Part of a small language model's weights.
Size: 11 layers, MLP 640 GELU.
Architecture: RMSNorm before each block, rotary positions, no biases in attention or MLP.
Training: a variant of SOAP for these matrices, 188M tokens, 2874 steps.
Each number is 128 + 24 x the weight over its row's rms, rounded and kept within 0 to 255. Layers, rows and columns count from 0. Numbers have three digits each. The size before them is the row's rms in percent of the matrix's.

# layer 3 attention query, 128x160, rms 0.199, rows 0-63, columns 80-159
142:154120122126069171114102108148126121107112129160127138134115106102134129140128160165118154143097144101094135136112153150127166152098141123171096106150117142141152071138109142171133188146131133126067137114136126137114102141130136156133082118
116:124119137128160113136125166079129141117137158092145131129176126164108137121112146075091133112168091124141120103147167067134105124134128174106119150132152140148104139122140129090101097111102120132167154128125093144126152161156118104104135136
098:122078100087114182132101100139144131135087145117084126139132117112165160137112152118105138116127070108102129156137140138163151144134087124165085063127121155142122062136147124087126133111129124103117144113157108130117133163142103112118127139
096:102178142145091119124118076125149141159076126108137153100109106137130119153110119126129151145139092071125145113090120113146118111122123103187107080145101126108120107162106117144111108095162128133147116093151119141098116128147090093163115091
083:118125121147145116086116167124126178167130156136144099094104081136170129159102128097109100144131088112137099124149160131065092126162132177177130179101126094143099125119145129109130134129101114119166144154154128143134085140141132136129137139
092:099119161167109129122097084140114137132129141152134140121113100071127138109147122152158150170130123124197152091124112142118111114125114132137129174184098098123174132135154166147095145155124126125117122143142109109133131127111139121139156107
093:141147122124113122180137107133147112097148124093124157141112174145136122093154142096111069144146087136168147166119122182112147140127135162083160128113132083107121134128127113115179155104136156141158138103107132148142138099147139177146166120
079:122137173129113130116114094166083138119108128101145140091127131093120164111096102100147135112141149081169132104148111129138150093114076160180155163140122142099145132165148142177125163107147170108099172112103154176135131103185109101143114069
085:177132131125106106143130124127161127138119144127134124137129118112142108116129112129139106097147116129101138102142105155157145110129113083153113154113148131124141166157121116160110147088116116119154183101143135141122139139137123149128085118
081:144102157107128111164125173155136135159150125169157124153115120132143105153174145165090127188129171133143105108137146149079142126151075112127103143130121125095092126180140126109141105119120062125115138154144112100110154147124114135128159121
076:155126121147095129110138148138145095144116123101123105122078142105105129112075076112186136127118136161077095128094074114147110129121163113145143134131133134111107148137093122111107128100147125160144122112150146086125142106124099149125133176
077:108133112142099134104130116120160097136137148125161115092143096122129099141107123129146114110090119149149172142129138139131130149134128127067109110133165126130131139113091119104092120121122114138155137145111140133126124095098119123089068091
087:122124084157110136119071185128127113123145117169111161178092178136145143116100089086128137162112144144143149115170173145136136081145101131145141154152183110155135151127099099167153175108172155163135139145166136088147081140110138114146111106
068:086131096166128133172128121129167106130122176129145135100153127120098155130073152114149206113149145100119137107096144119126131138113126102091086109091170147152134146149103127118110124115151101139144084143127131140108120103143130168111100130
076:096124128113172193135142112118094116099118135112133100127197139156115112124126155112095128127135092105115116154111108129178142136110160155085099111154112131082091131084078132142130183136136128136164127184115130127146099125145099126126135144
080:129117104124130157164143106145184120045138175153091136178163108121111112095160140101149158161127110110119152172151158109154125161103139093135129110131138106096100106144109156152145125130130145152127104167123098144130157124130121114152149122
082:135151107104113171076115123113122124109149095085180133123098143127138135101123116100093120156152101137138129135097082147115155087096106126137164161109122143113107129162133108118185126192132107155141083140136100142142145084146134128139122145
074:132108112156115151136140140138132109150109092164114134101092138109130102113087145110137118128133171141137121112111137174101139139132171111149123164090077157111134123083129075136126144121145078148113129120123161087133165141124146096097106084
077:112163151153118111140140132131167117106123116094124128133139107141135108115126150133128170141131111084114109127168141132111118156124129168107105149128132124137115139169173119115074084115117094106100137124119108043135125076123158095117106130
075:110136134131148131128090192120117151140104096093126109106107131110132171159157125144142156113134108103185151132077104164190111122146123145101164147129143091126119142142111134141107132117114098113085122185089116161127122149110201136108187119
083:163143100123093107138110149113086147151122137147144112137115097144147132130156143135132115178122137120089159150156133175129094107122138157168141109163160129119144119148150158164119156126124107128120142122120135126110102085118182112101105118
070:159089143166149124115143110141115144092084154113141147152139111135071118136122161143116109153146144167112146115140169161151107131132132160089134127098125151133177178115119146106135173155107156122145094108092128118135168128116130135110165133
084:093135120135137148123131120128098162145112136104105123121114100128123137150074118108106133124100141146115099118172150128142129144178173133131101146138174146113142133150113155117118122135130153116138116091148146099145129176118135097116134133
084:095100135126141099115165146102164114105167121102089114142096113143122116177120146114190145132149141096136124162110141113156119143128124124121143166156087160100149163184163096112132136114139117113111142112141114126163125117152165108147124094
076:132126096129105125079135151125083125125056102126119125131122119153129097131147116118159138122083136119140132170135095110135116145130123137130161135127172154153084159124108135086148145159143129152116154112124114162128176115125121109155177099
066:140139110146162155124133084126146128145175113123143180128146161122054163105100119108140114127117140129160106166131101126078143144161101139130101092115162099114154109141109123107116107125108086115090106109128153067131155099136128089104137125
079:091146141140134131138094108115096106169114109127110130087137088111162162141165126135100144126136133124118104135136160096108122125103107114161136139106145150143132118135118129118112108134118148148106111136099151135149160140193133126168125165
081:083119137158115109139153119126118145160097144121130111125119107136135181158124076098154100113094131119144127132100114146112095149115127156132200109118093111114148129120147125155096116130122153135127153137156120134119200098129138107136144151
076:121132106147124115176102128142132108155132142130127118117118133140095096101110126086126109105118135149141111124139148129093142129177123115137114103087120116134110132115125117090145097122133104159158124083088125212115121118113103130161155123
083:119113083116143178146173126111109116084138141138154108149169124140087121143129167084118186142135107131082150172150082119084128093120121137121122104125182140098110133133074115150136087126139126163123105127128156105134152132093133152175180159
073:138164113108095137098114124139137112129100135101133118156112146109089121068122122128120107125122118131108114139136137129131141106169159115108100152151096133100122122129126129149127101150121120171078101122124106156141117104100138115133106112
078:179130078132123154097108108123082125148111104147085190117081135095149100169137109090104137136145115134146151131094107123157094135092134118099122094127176141118144130137148116155151106112147135127130102093080143111169122103088157108179095176
105:130128162141154118128122168105123148141083101106154117111152137139073145128146130129102163110110096123062103073138107111142172159131094162135160124105148082158110124100106105090139129149127106124130066132112132077136176158143132150118100149
089:129143114093140172165142157115158112132169135112137100121103153119133121125158080151156105142154169093120112152131078136117090100159129118119144201102118129103162141139146138118175107097103131126132123143163113161128164106138144127130156119
091:152098126127140126144123101105162146139112135134120123135164117089135105107128138127101096155099139142110136149155117110170153129072115133054122146140209200122134122150145130134153111136134153121109121158123133103129135149119114146147145188
082:159079114147143132086111112110101119131150156158119151093117135110138146139138125147136129122118162115096116096154138126110116140108147098135087098152180115112184117119133110139164154128102134096087173099138118099090093094108103127121112124
100:146144187114159088080134085186154146131108107132121143134085110115111139121119144106091121133113131133176130109112110091075092159129128138130177121108185144099160114129130116111128146139133146076159165123159145124150137150123116109095147128
077:112129132152094121128151168163130141097155121117152134152105120154154090174134177125108148097116068133148102137133121117108111095155120135103137161130126112185079117155116132114137090120094133162131144157136102154146123102109122157143106144
093:179139061164095144146149076128136103128135109131096103114117154112100139134101124127177142133142134160149118089168154153139138095105163150113101121101124107152101116125127119152154139098167140093154113124144094140146151121094130143124140128
087:145110120133119114155115172139114121139147125137162149161165106118095177166102126110113080117099144134154153129156140129142143078130125125097093151119125166147097127163170157156155130101086132111126123134102118162145125167106144093098109128
083:143109095098085112172109152171108141119156124124135131165154099128128122107141175134108142153137143106146099124183121094103159106122090165137118139134151168126111106166160103171152169137069116101140104104171140137124145123099102134098148139
080:096131088134136114151129158094140097144125161185175128134104100152169111122110153111105124165136124118135126163124184102122110141131139116138127140157127125123144143152125105124118092142129107152107136137107079147121094094118123142171106115
082:099146126139130170172111121164121090118165145128104142129173107130094184131123120170176112134164117128153102113147132113090128126115142155122172096136063118146156097130133130126141159147089095130137122125097136179115143103140130134090153114
076:148127139081136124156124125128136149117122142176161097214178123113127128153164147139124161127112160163132144151121087109120154110164118127159125126155141070134121136158127133095146156181105176121169098104136138137148156145124146154143133110
074:156126085139117161119124131109097151152100124150161149130175118138168164164126109146142129102152112119088121147133179100108139144128145165175146136142136138115100117085144137130122120131145120136110130111170163173157078152175170097128115178
080:120119122132151107132145133137125150078148146134123137148124141156135124149092134121097116099113093088103114110126172126131174115131162151146116098091109116120129143107157136076120124122145127144130143131125155127161130133132148091132135102
078:152119154086085152138092118138149110151092136103130145118177137150162122128131129068121115121136095139120140152119128139103140166166124133152132133152142101118161093171139127138129114146159128084132113105129149088131131114139099120123146136
077:141114170096141132054154140148154120092110166097138127105138180152139112119135116096101109114122094154108105130091177130121107139129125161146112139108131108117134117165139132133095131128132134089153077156109154103095139131169140122148132123
088:135117133120103150150162109124119149078115143163144145164113123103154118106166162123119128114170131159125120141097150137170099095091096171159087125160140110141165179139133124152122138142122106132115097147154100129135102099138153156115106127
077:121097108116114130146143148090117122134112143150123207149161132081101139152120136102117071111155173123118136128097186132122119127124159127145124116135129115129122097149101124104125110169153102112114150065145102155120158169151129136140145152
081:114181114131114140143114190127110118108143101120135093152089109118077154126145139097125180114130106137103139107182098120123147099111123137102120117115095105134118150096107132090096168127100136162179112140143131129149128115137126102130126109
075:125149127155098133144136072125190094149109126119113119135130156128104111124129098114112111131087124131160133103135113151136100126126162107107112156105120132133134108172127150100127125148109098133154141139089116184110150118117146117147124104
073:091157129159099098136094118122131093195142123139119134108126137105122140125133141117121147159155143096132147089109114128130135113097106106073154140122137114154132096132145147110062131122112127113122144099156154145137097150134113093125150166
082:117140118149133146059090129154109115128140115147124120179126137109151109098104123146099141107112087161094146091188123122129140120132141174166128122149130134105130130170133153130114109101155141112140139155129146144149122113138149161128121142
075:099110142085103137184165101126095135131117152118119136156125089098124116082160158129117129101101078134099136118136114136152121156105139111151151135089102104152126132131145112090164123118092168111118120155132134164140102122081149123144140153
076:101154142153135172146156142150117113140151124111102138132114142137153096119072118102135151109159160093162126175138120169117120100121107104139114119129151084149166150162156122133152147116130122128123125159174115109121141103140116069099143158
080:066130148190115153130100104150114160098130119118118126140155123101188133104167123124169102110162104108179158125124124123139129127125115103124096153117107123136131116090130131130168111141168122125098137128140116140113136160131107127121191073
081:145144132119095124174161120079153129154126120137126137132124083092147136116102075107140131131157079164145119150086153137115102128144140105110143131112091134145156112121161154171122164139128120140140097117142095124115145097128147140148132199
078:132150147133180145157143110114152135105101096083090124156128104122154150107097159096128135140128128146105194141111182144181125147146175126113119142141108095129168106124127147102084111114128090081129124142134133131161129130116141151132117134
081:121084111104147162146107142145159160086162134133137104166092115162131084131101107100107124093142180101142132154152121097149118119084089105123129144125150122136125058130133120140105134129097137178116130137115122166152197135089123147137200115
090:153117154109113129098142142121112092159150162114126105138134138193128096088118150075128126123158091128108154100082130141108110142170122099108147100112155127108073147119108114113088113126167157111143091139141145115131165141135120136133176143
072:129126116120148112141160141169134122141084065160150102095095144117115155145168106125160145129127147139134133133124102110168075083126116131102147137130133131131146142094080126144124136139091134158112136154112139089104183160145115106121121127
081:123152106141158152119142110149166157130095162092148092124153149132132145140123170131083154160140110120121124132123150140129122103146141174134123098140099154149117102150088168125054130158129153145126166137100124156145121178144125131128131128
092:195096130104096130160150082112130162111151123170125166192188107129099072150129133153113110155144145130143140132109143141125112108117140102150124150113152132122145137119135119166150141149140143132071143162133148112162162143097097153118149116
# layer 3 attention key, 128x160, rms 0.218, rows 0-63, columns 80-159
078:177115128112123128103130101150137136126133114118152137124086132109131102151177124158150120075128165142161158141139106115148100126127172069111135131147128137091142075136151147153151114131153128120159151150151109158144090127111106145119135096
070:175160215151163101108148114143105103109098090140155143151119166121130101145156133130101135129113147121136125132152182106085143152094162133123178072144146152126152162116090100115090141153128133121134081127100155100146117110130114156138132164
070:158151132121150078117146153120072108114093105124119121149176168128163123112132121120157110160160148132172104107094124125118109130141153158120137070116112118089186170138128164141065140141140123122123101129141127133155112107124109126145161113
079:098113158087104114130139110145170169147134165126127128193145158120081147148095108128132130090096148134131105146135119105115120148119124166117166134119083156159084112108131150085133155122127104141108138146096097148179139135143083115101162128
080:092148112158125173153102147068135082126128122150108116146149104147112128140133137115120190094146126158118154130131150185106130125108129107100099142119136091124106123133108111125133146142100115117136085161121199119096118068157128101137131107
071:123161118042110122115127132100109169079102168132134106160163154126098095115150088087099147144113170100140133171122136117145125132115141123118137117137122125127115125174126183153160147153131107164072154107116153123132093137116096134126115073
078:145091091082131092112160152078122120137099121109141119115108095120106123070107159102128128159142143118116143129140151125151115085114117118177156125165129113116172147163109103121083063130158138105086167122151116115084104117166132083135091128
078:157112076157127184118078137133132155146099155136116111156129070091131127113096147136141127103131136131123135120086177112123140135127166104121111124110144090102146129155120160132117126110098096129126164145128129134127151090136102093085164129
078:112131106146129142121054142109082086157096129133115121126159084145155127128116129094145103182139135150099121142116158134094129115103138152124155121126116070099117106136131117159117177123109156151146140150150106124114087083141098089107102152
077:165171184130109150150145095110175122110121106141099147144127124145113165156145129123099116127140104137146177158103154141169155112081140149129100156130111125151094117136100094155154135114112138091149143076132138150103112123143147130143111083
071:091145088163126098121088123163139137142117143138141166161136147142083090144133128131093141120178135131157146121132101124096141121137145142080152100110138127125142101111113116155077111179122136113139138164118105103136139142146125107112155107
087:112085124127103146145108089106116122165100090153146109112099177161142159134142106119086171142138094111154110090123116130165141096115106135149120133123091087137152177131136163138186139173155101195148126112145147170127147167131114126129127178
085:141133130117187133117143092166084138148116113163126135125104107145133127131124116115125200157117084126093094136152133100126110144160157117098076153078086133125123166117099163101099100115116121131149149088129137094127102139156145107131089127
075:154105132146125148138128150118108139129158141150115138170175119109100129115148074149135137146137152099162077155167081123202106104143100125145161176091101130122149102122131131131161142148155105135113122128116126141146137144125132107127169138
076:116137160156131108099114103136147139120127120122116104116109136127138143104146130114133116134141129086047177104124167151113088118174135097115148118125095145103090130148104153140158087138150112133115149119103123154126177099123130139161108120
074:087133131132122091166143118119117083101142149133098096108106107115100163097125085087103134144140122105120176139144148128122082155128108134095129125162115144170152197135174109097136151123089122107135110137119134139131172104116125160152142169
076:153107150118131096073121146135149139098106111131143155164103124153129119132099133204063117138136088170175130124160159175147109115122095136150105100146140141098141140170106125105103126121127103070140118118120136127138119161135119154135193108
074:121112150128131115107121068167117134117116164090122125117053136105155193151151084088151156131140111148133133108162143112128135115137127137184133109145133145122104113166116108088157161150139151138137168155150122136139118158183138104134140166
082:136107102097129156146143118129095132167090110148171157053093139099113117133143134125135131120143145140170151079104112125108113136136109143147170134127118121133136076158161129146150143120142104104101160112127096165140119128167106139131146128
075:108122090137084129175160094143122144118142093167118126176161123116114047119120150123110112164125156138122087132150151138123185146130144099160098140139162133135148098118102134158100142119143087140089138134118188139129159070139122123138129172
083:115117125123123159105167138089138136114090154136095160101148115151145115134178128105127125096138125146121106130142134113137156151140137114114060101138129125121157140105104090163109131170126117142137101153100106111089126147163108123096136140
068:116157127133091132153148111119118111149119104121135106078128154129112145123141135165120142128124119147096136115129139104174161137138157116168142119134122116142117127119112135103179158162121135126125168144185152165167079156104132141100138155
076:159093150194113140142150144130110098131120123141124116121149134108151156134144151118178143111149083105141146132136067129112115159151118127123122132075167116148127116155149130127144158134132130109120167139159168107116127112114141134112150129
086:134134108138157147171110167081095145137109169112104156111138118092101117116110095136116135108140145127155152103096155162123148128116142151156085118117122129132140129148105120124070175104154107140096127121157120080154126104144131082094119137
081:098138176149128096153162135156111186108100156147121112158084128142129129136149130138113106116115109173117090121127145120150154157125163114136101116102100128104138112130101122098143130127081147101105087092180191093164155158121151088128138139
064:135120099099137134100147130139156105074095105130107109152148114121109108145124163157122109088131116132155151085151099138114183159112127147137173115110122096099082120107129118170127150113175130093128079158116184150127118163107173144153087160
076:137128126110098140114132140090166135134127155118111100122142121155107086124112119115137144132155155108113122175120103113122034152148142143176115146134150130121122115137126124108138141141110122154152094085113161163164198100121142129114128121
081:157115076132092097156105136115119125121132127141105143144145137104094112141146142147132108139118145178085154116053118136112103101094097120097137154141173119104085174107095117140158090132171139124134084138112137113155105162086126131139122128
078:123116138148148125130128143103169128128120147126149132106115161096161103111128115158136160149091082114139141140088138129162151092100086146093110152126144153107162092156134151145162120142149127144147168138146122139126153087143113139107098124
077:125095167123109134128071143114142147145156125122135140126147137103175135101162124156104090143138126141122171131139143154109149136100102103086137142143114145115115138107155154088119133104118104134142128145131143140146108096123112141186139124
073:111130135151176143095123175137123098119141106131126100155118140153114107130132147131094162141119113096132144114194115144109129184159092178150081131151165132128126151153110115115142125107160103135112137121154153140113073128151147093120066108
078:129123107131105184142161125145133147076151135111145092125176147163184160117107122141131097130130096122118176126116128105107140134122123155153136148118133186074123106085155131080107078175130111106127132121131166136127092096128157103156139104
066:121136123111145167115126130096079120109147125135155107120103121095072150080133122130089142148124116125096158109183183139122146142156124111147143132147167129123135127168141122155111136136155102116126118132141160124124141119141161133125108118
060:112102129137151140118131121143147148145168151136126114181150140144095148114070076101140138152116114100165119123137132091164123148154104143131134106104115162163154174107092102101119112148090137133146124139108127155127123135141139152123166079
071:132107129106116132168119148177167132103164135120161117109071108170097106089136157103147091079146129118122144140108078167091142138114140089106153126124128123122137119096150124087113119132102148110114111137143106129113124120065110143135098116
068:117134122147112142099104139141138130140110132128128136139147114113109148149108175137177147098138145134161151112118081091160159123119111133150098101166070121104151124116116172155102105084143145083146137154154144164154082119128117160119120094
081:128144118175124097136124084128157123160140151129085099132164062120124133161131170161187142114130153126117133124119134145126106113109164133151113153106061130113105100141086157116143160120124144127129133144128157105118117105104145100153118075
078:160161082119129163157131134127064151088154125087088106136159111151097160120124123133127157124111121145118173095151140132144151160135147112140100125153131109112113129133106148130109142117161143110112064141140124071121089124089164091136196097
076:118148132155141102152120106072130145065113146107152140130165099099151107128125100107104141121125113122117148105119195083139140168114156098133100159143136112146168136107166133115111121148088116167182151124117109142092092117140173141136120153
070:133103133127145138102128142163135127129134103125168119128068132159138144119115100113100135118093132112141120106122105118127107110125117162106116128163118151117143154099099110162084141127139103138126126096112097132136136112109159105136082110
083:116157159115124147109140163121141113111107149121168163129111124088089170133133079174123111158167128098121125142175130125135119122114125143136154118116080137116142160147129115062121096118170097121096138125140106128151129155099140141148079127
078:129121140130156198153109163105082161132120116149111138140167142132138188166149098146156150102123135128120173107156171138125129094126097132116114148164145083100115150148104143099135144121116105151104132116119174085113127100137135129101114116
078:137035077132111142130143088084119136110106143113120136096127138116117129133125096090123178117124136153100141089128122142169129092127150120137109126112153139098103101124119102111093126122104155146099120116120123114134100141116134144123119161
078:156140110134129091132102135093147091173126128117157122120089135143118106128098161116107129118173075161149123110114152165116143114030116110116077115115171151132088131131139119141134108133107126115096142156074131129118097153115124142127112128
075:129101160128120161141121185141126136138095134169128129155121128154107115166139132091156143107116108114084116111138113139103103176130112119163153114109185167112139087120090125138122127124084170133128170115133119118169136174066130114148105108
076:124105111160116147121110167100104130167173130101092118128068111104128203154113133139174132135105129168088118144134101094127131116134109105134105104161082134128133096112090128144164128112110111108145129142105110114128135115114143147160109145
075:127111154117129109130141068125105118128141129155124147106185090111103128100161148135132102104075151137131107146124138142139130094124083115139113128112122120108065183122126125112126153137102131133137115157075113153144142106122122152132075141
075:143122133144136119104146120118156122132125151171107112113125121108117138149130179148108140082142165131114171170156134134116122158132129160135158142121067089117100116127125132121179193083135148133119141135118119137145162140134088098176121108
074:158133167103130138144129136151086125172132114118105120125158109159169077089096126135110070193163174103143139136167133112151167152135124102132128102115107140113071140122117120138121110148124138137149122181140107088144128166114118085107162100
072:116108131144114169131103110142150145154139150127130113150123131173150152169141122162176119138141128119140125154122168070081077146129068123122168155124110136124095129157105100126110130127120148120152134128099116096123115139079139110164094143
092:138086132100147113090079104117148156114151149128126114105076135078100109096128158084151123129109128145126123171129104119159125141131161092138110134078129127116127158103151144188113129109149130141138135141139171171144139134110105177105120106
078:160117126152102071136133147104108121110117137124112109119147139145107113166142119126121155156124119124140139130178128132126123100130171160176100112099106122137154156094138168121124139145076153124120178153081153106143109183178129126092126124
072:112098130080139137150137142094182166105120106134167109109170093134133126136129114126153139116120128130146108120116125117142122159121161146129186169136114155172065128114082144126133115146152147119115111141081102135161068085117104094118117099
077:145065140116137096099147171080095145157113169141135120124106110110162141120092112126124166146140120155112122096110098154122130148167124139152126138139098103126129119096176095168105112118069114143123139104136097173122180107129129106111139110
082:134122098162111134142135134126115148126193111134116111113123130114128144119124106148129130125115126139118134090136173140161117089100197122129122119101100100170108138149101118106134112154144119150133104114134111061117142133097165105163083113
080:112092150079111138157092108156146162118185104144109116132117116138137135115133141122140128145108103109126137111167125121130134094133103107108109142077098110124159133153127145125138134114113088142104107143128138114086120181177148104147102118
071:176137154107161130108151121156101148106130093120155089103120140105198080112132146101125132177106157132158115127153131128138108101101121135117118131118152121183176163124093148139117142119077127122123171090130140104158102115129124099148132165
077:129114111106113189084137108082139146066111163133088150141136196142124102111115105128126146161116168097110124150115125125114112127110147148123119114103138129108119121140116161133132132126126093167141173195122138155113132133151131123128151100
076:096134081120103071141123157145125105161149096130118085098117109098099128144145126161147107108137158062126117140136086134085121138109101101134135147105182145118106142152096128188134155157106151137088137137123115110097157105151112172178131143
078:088123161130088090176146138142119127114121137125124111116103092089141132082139137132151130166114106156103149095143128137163136134137129140068136097119157135145168185103131087144139149090157099095166100145098114120118081142126096123105109145
080:100134119137111125124099115135118135138104130204122128154175117092128150146177119158166142068113151124126100148150155127160118097117109079097151163136129146121137145138142141142135108144085117122149130125144118116158118117101111145165088115
071:159151077098127094136087105128160139137147149159103118161124156160107127126131089114104089161106132077099138133154111127116140183163143107140131123108160126101087111130096114151147198120131119123144097120076171136140118133141097111142120141
076:142131177116124115168165149113141167172109120162110162136158117136113117133116149107149125096147177119159075089146147138151121139122155146126150165086119133085148099133124129156163164109140118123120138161127138134135132146112114150126134144
080:127160159114092138154116091125114099142117148106134129129145129146102111111121095119109105155095126133139127127155107127092132186152097156110118101076183135111136123157121111096147129136104127133126082142096131164106146101139107152178098128
# layer 3 attention value, 128x160, rms 0.172, rows 0-22, columns 80-159
086:124133122143128108161123173153139130097125094109144119151058108156099151176132137118127117133132155139130088164118095152107157093115107131145093072124140136147137169143171103106077110119103134132157111112105143146124136084138121130119107143
101:138169080062136137148130108122118150133130149131118121117074124123153126157136177122126128144141095118145133140092129126101117143153142143177119117107137167124152141104104126110168141147120110140152064173113166094141150145121127117112128090
092:120074110101134132116085106061120117110092146158175096145128151122114127120134169101136115111145166095115129118091099154140139098143130147141094124140129128131122103107171118170110116116136104074144158108113128139148057130077114129122145110
109:119100149141135148133132104119116114100154133160132136162161179123126174107149113095149104142135109146157117143104147070093093110122139120124113090106080121138125148165123158108163158158130150149147117105151177112140125119105151173197140094
107:145161124106109130136069108092171127138108133097140119129122139119101149110139124162145137086122146134102143131106151114159137090141126110162156128148105123108130118135134136135133108133149180119113156156114115133112114130091115076079106104
122:122142148124131090122098132139133140146140121107153137145107140130102126110079141127140125117104164133137125102141116140160144106109134140117144162090164135150121160112134122137099137113161144143117172153088125155110112120089139084110140133
115:132105165128122125099164190118137145140119171149164142132172107153140164106116122109129102125120131130117110091093118138131152156127170126138073107150150124134140133150082086124123115139179157157116102160141107108150094105061128132171138130
102:134176139159149131109137150105160141143099163109111185138133090173130134140155085158121152121131126140142133141141161138109172086147148127087151144114130136128101143176109145157136133105128137149104113153091126156137109122141085129120092086
118:160135144130170140119124160118105127107130183076133129108097145168126142139132114146080104133125175069081057117138102104100110123147124118132149118163162132146149136156131120125055111107151134172098156087133153134107125173130124128082094151
097:083158100148137155120114125141130119104098140126133147128115146092171143153129122094154159131175076149201103145143123146141122134132122092138130171120085110132134118099116178138104080097095097147138122131144183127138096139134129122151138141
093:157129152158101144079117130150095133134131125128140123137114109085138135110098146123183152195151130120131113092098148123155141107130129107114178121155105127098106105118138147147089162152118133168149165109105154121123141165145155132104153108
111:163115156113145096151180121161117128127147138066131141084095118169123136148122098101140105148130102088094101119104106095142134128109119116099128129123090124164135134181105108134112146131143111114148086074152131105128133138144159158158111165
093:167145112130147173139154133081143170127100145116083107114153133141149109119128140148102158122124097189123117139128149109116143131116153148131118139117148133072121081152103104124116119147134151153149109168148177085063062157138103096149079122
099:123106115105118130128135129168126082150142114154112126148155128128153127140132162124161168130146154072100135119147098168107122144154111102135140120120142044082132117106188073183124161166154100143116135147143121126063119169158117100157150134
099:141137094130114082099143084184143093089187144147141148143082122116158126108146109140145143145135076129142115182103148118130150082113170129100150147149141195101137116135104139123124128105128114089134110129100149164117139100144135147175136123
099:103134142142133138139105117165123107176136100151215143151098172102110153096113148128162113141134102147145085128125125109161128158117126141174087130170080154114139094148139156146112135148121117135145131072134134158120147147137132113092124095
102:130179128112129131169145099128167111119111148145125107126099098136121127125173092142146129088137132097144154134119161114148162098118125159137131119130132118148137109147159126126115157116151126081113132127166131146118116159117120094112116159
103:086132073132141106150139084098164105147136128124155108116188100131132101134133128134120156126122112098114109134158145140144106088093126141112161130114144126122102125086144152143136086130133127120138155089098150145084114132169135158104152172
122:121144129149125129129150111129111112114166137113112097116130097147118159119155142132117154095064141117084102125110102115163142113113113125080076101163133118177118104150154110145082113117111172141124110115118116151116106124182148106129121167
103:148135141136103147109139110134104115144123113144105129144110188147164162153146167171179117110139049165126126145140113114094120149148152099155126102181126176123103136151084104174097120120152152125131163145092140141136122110130076139122099107
087:132141095182132117120157136136142126171095104153124131162146146082130112125158112150121117106105142120149146146094109122071117103105103158101113111069069118123115153162129113117137140149085163146108145137149161093136156150112090094163135106
110:145129164171153129149152104141099134156130097141128108155118096141187129135108150131121153142158130088124160133104180122104171147143149106105102112130118148115136165093151118139159153138169140100126123076118127110143129142148105132133160140
097:159145148102141156094144128156107093164125068105121138110091138095121100126153133080138152155122148106147121101139086142103126121151147152105091125148139110093133136101130118159116159148122110137146123068147099132133130127178132159091129163
# layer 3 attention output (transposed), 128x160, rms 0.158, rows 0-21, columns 80-159
081:153118078126188116104149168105123116115126150119146137105126137159133137130133134157134167140122090150071122130172139129084165151159136176139094116059090106124095121134115148120110152091110113128138125127147142159121130105120160142102117125
096:130158106119130099151090121128096100145150125145140133126142149143115128122116136086136082105133151141119137150095116149155131128121121125136171077094134122152117144111168141149151085120122138114133082154127112101107117106143157124126146112
089:146119141142094100120112084147166098165138138126100120164183088152092146137144139146138113097139129162144182106083141103110148146136161122138097116110154128115152137108114145116137126118115098075161144131154121156154122123122123135118094111
096:127159160109136085128127122168129139096151085146171099110098157128131112144117174131138157121112152105113155139100131106126130136109130101127179131114161172135141172118085125111132147160113144124150114151126110144110111114155125115154155110
089:123157106160061117105145150126100101125106128137108128142140128062111136165132185123108080142117149134107140107131091140106147134095143134148125129163087120122144126139141151154152125142165147142155154173098161136078135152080156118127107129
103:115148161134123107127131165142121108130103165140153177137177136134091126135086108108112114134112098120144188101146133091114146141113114139125150160116135118130110140144119106091091166131135114134182153144092118149108113137092145152127124111
104:115124169130133119111117106154099151113121114103133148100138078109159125113138131114091122119185095155106124123140127098136181088101111113113165159104159137121136155092127116143130149134137137076146117167163103120129098159128125110092108152
092:125163128094148139107090141114123157141126106160113150160125144108145180142159131109128106105066129135114128159117124105149206100129123082081133130140164137115131147157120144143129144113109149127153127118108132147126106079115082095121131139
102:062130157141098150105160154149129122148123128135083128121188135117138131133156123128130129125147110109089132113123140102115107145149116150167124149125126074145111093125116090122111170108172128150174126090192125136097166163174156113125112131
091:193124121143167121095122111130112113130161137181125081102086150197178112120146156100119144111147145127112133141095087139109116133154122119120106111160124145118168120151128160104090125132118142126143131142143125092161140147118109125097102167
086:154100125084112122119125112184120160153095136160160151135145106074101140129114071125093102146159093140118151117153118109113133125108126125139124131115138138129127121133140131112086162161129135133111109134146137090142139117109146144122087154
094:157138114090116153175173113140099138090175114152136107095156137136164129124138131108120117142111065114076136147130153123164080145152109097078102085139114139140099093113145132116085111139098124148160083115118139139131166133136122122093150176
091:077126126119125154131076137122127121152099108085094125099122101097138178173133142152131117113140134150117110116111161132133102117148118112121169109136085123129125158143114128137117108095137152175144130188170108119117156102107095096153115135
095:142134148119129093157067091124128122124133132065135138145099155114095114108081107171174138152128126165126099113170162118096135120153144167129127139115126132100155124154151123137132095123121122103149109141117135133155134152120074113116142130
092:134103136080141149095155104129089141109122132161132141099154149153123156150132110092072152154119130124147133086126126162128145119109082085130162088142140120098121077138072148130105116133107147160129132156101133121125124116132122086174169119
091:155102122144153082122141126129140123132124113126127116124121166121141124129135126178104118109130115117159151109149135155120136112122130132122133145118120119148135161152125122136064145139126116084134157144103143119126125172122160147134142138
097:183134178142142110157147136104172057105163162110116110094169179126092151158128143149108126103138143124126084104107150118108156101140090076135134146137138120144117131203109117115158130119169138137127112145122155095091139140129111153143136119
098:126080110152111181140141092127165137142175131108058114177143111147116101132089106092157130123126134167165168110145149104136115155151160071137090145167128108107112141104122163152086140165134132158125138107153129137109148149097157116121141140
103:094161157133125095173136121121114149131142121107126077132154155086108155125126120141145159103143096143110155072124139121122125116138170114139158108086085115131104133094080156097126138102137138124174134128106143124106154150115128113098133127
094:124152124100088139119107115164123121105110143154135143121147127070133155143125141159131109128102053123158125153114196137141136121113135138147158147138130123120122133123120159123105127104114159139128153101110153155128091115164105094164128139
089:140111109127147164101096119126108146130126141112102136157134138184119110141139144155176158121091117124121104141088150135103148128172095131122140075108158116099140142159109119140161166146113153147157129163146137179119098101177120175135124100
100:150160148144153165097116069101143140146133108121117133160131157130128085101151100130122126168145123152094143156121122144132147123092105107127084116143185136105144128140139140138114146110128129141158107108100162159128128112129106122142153127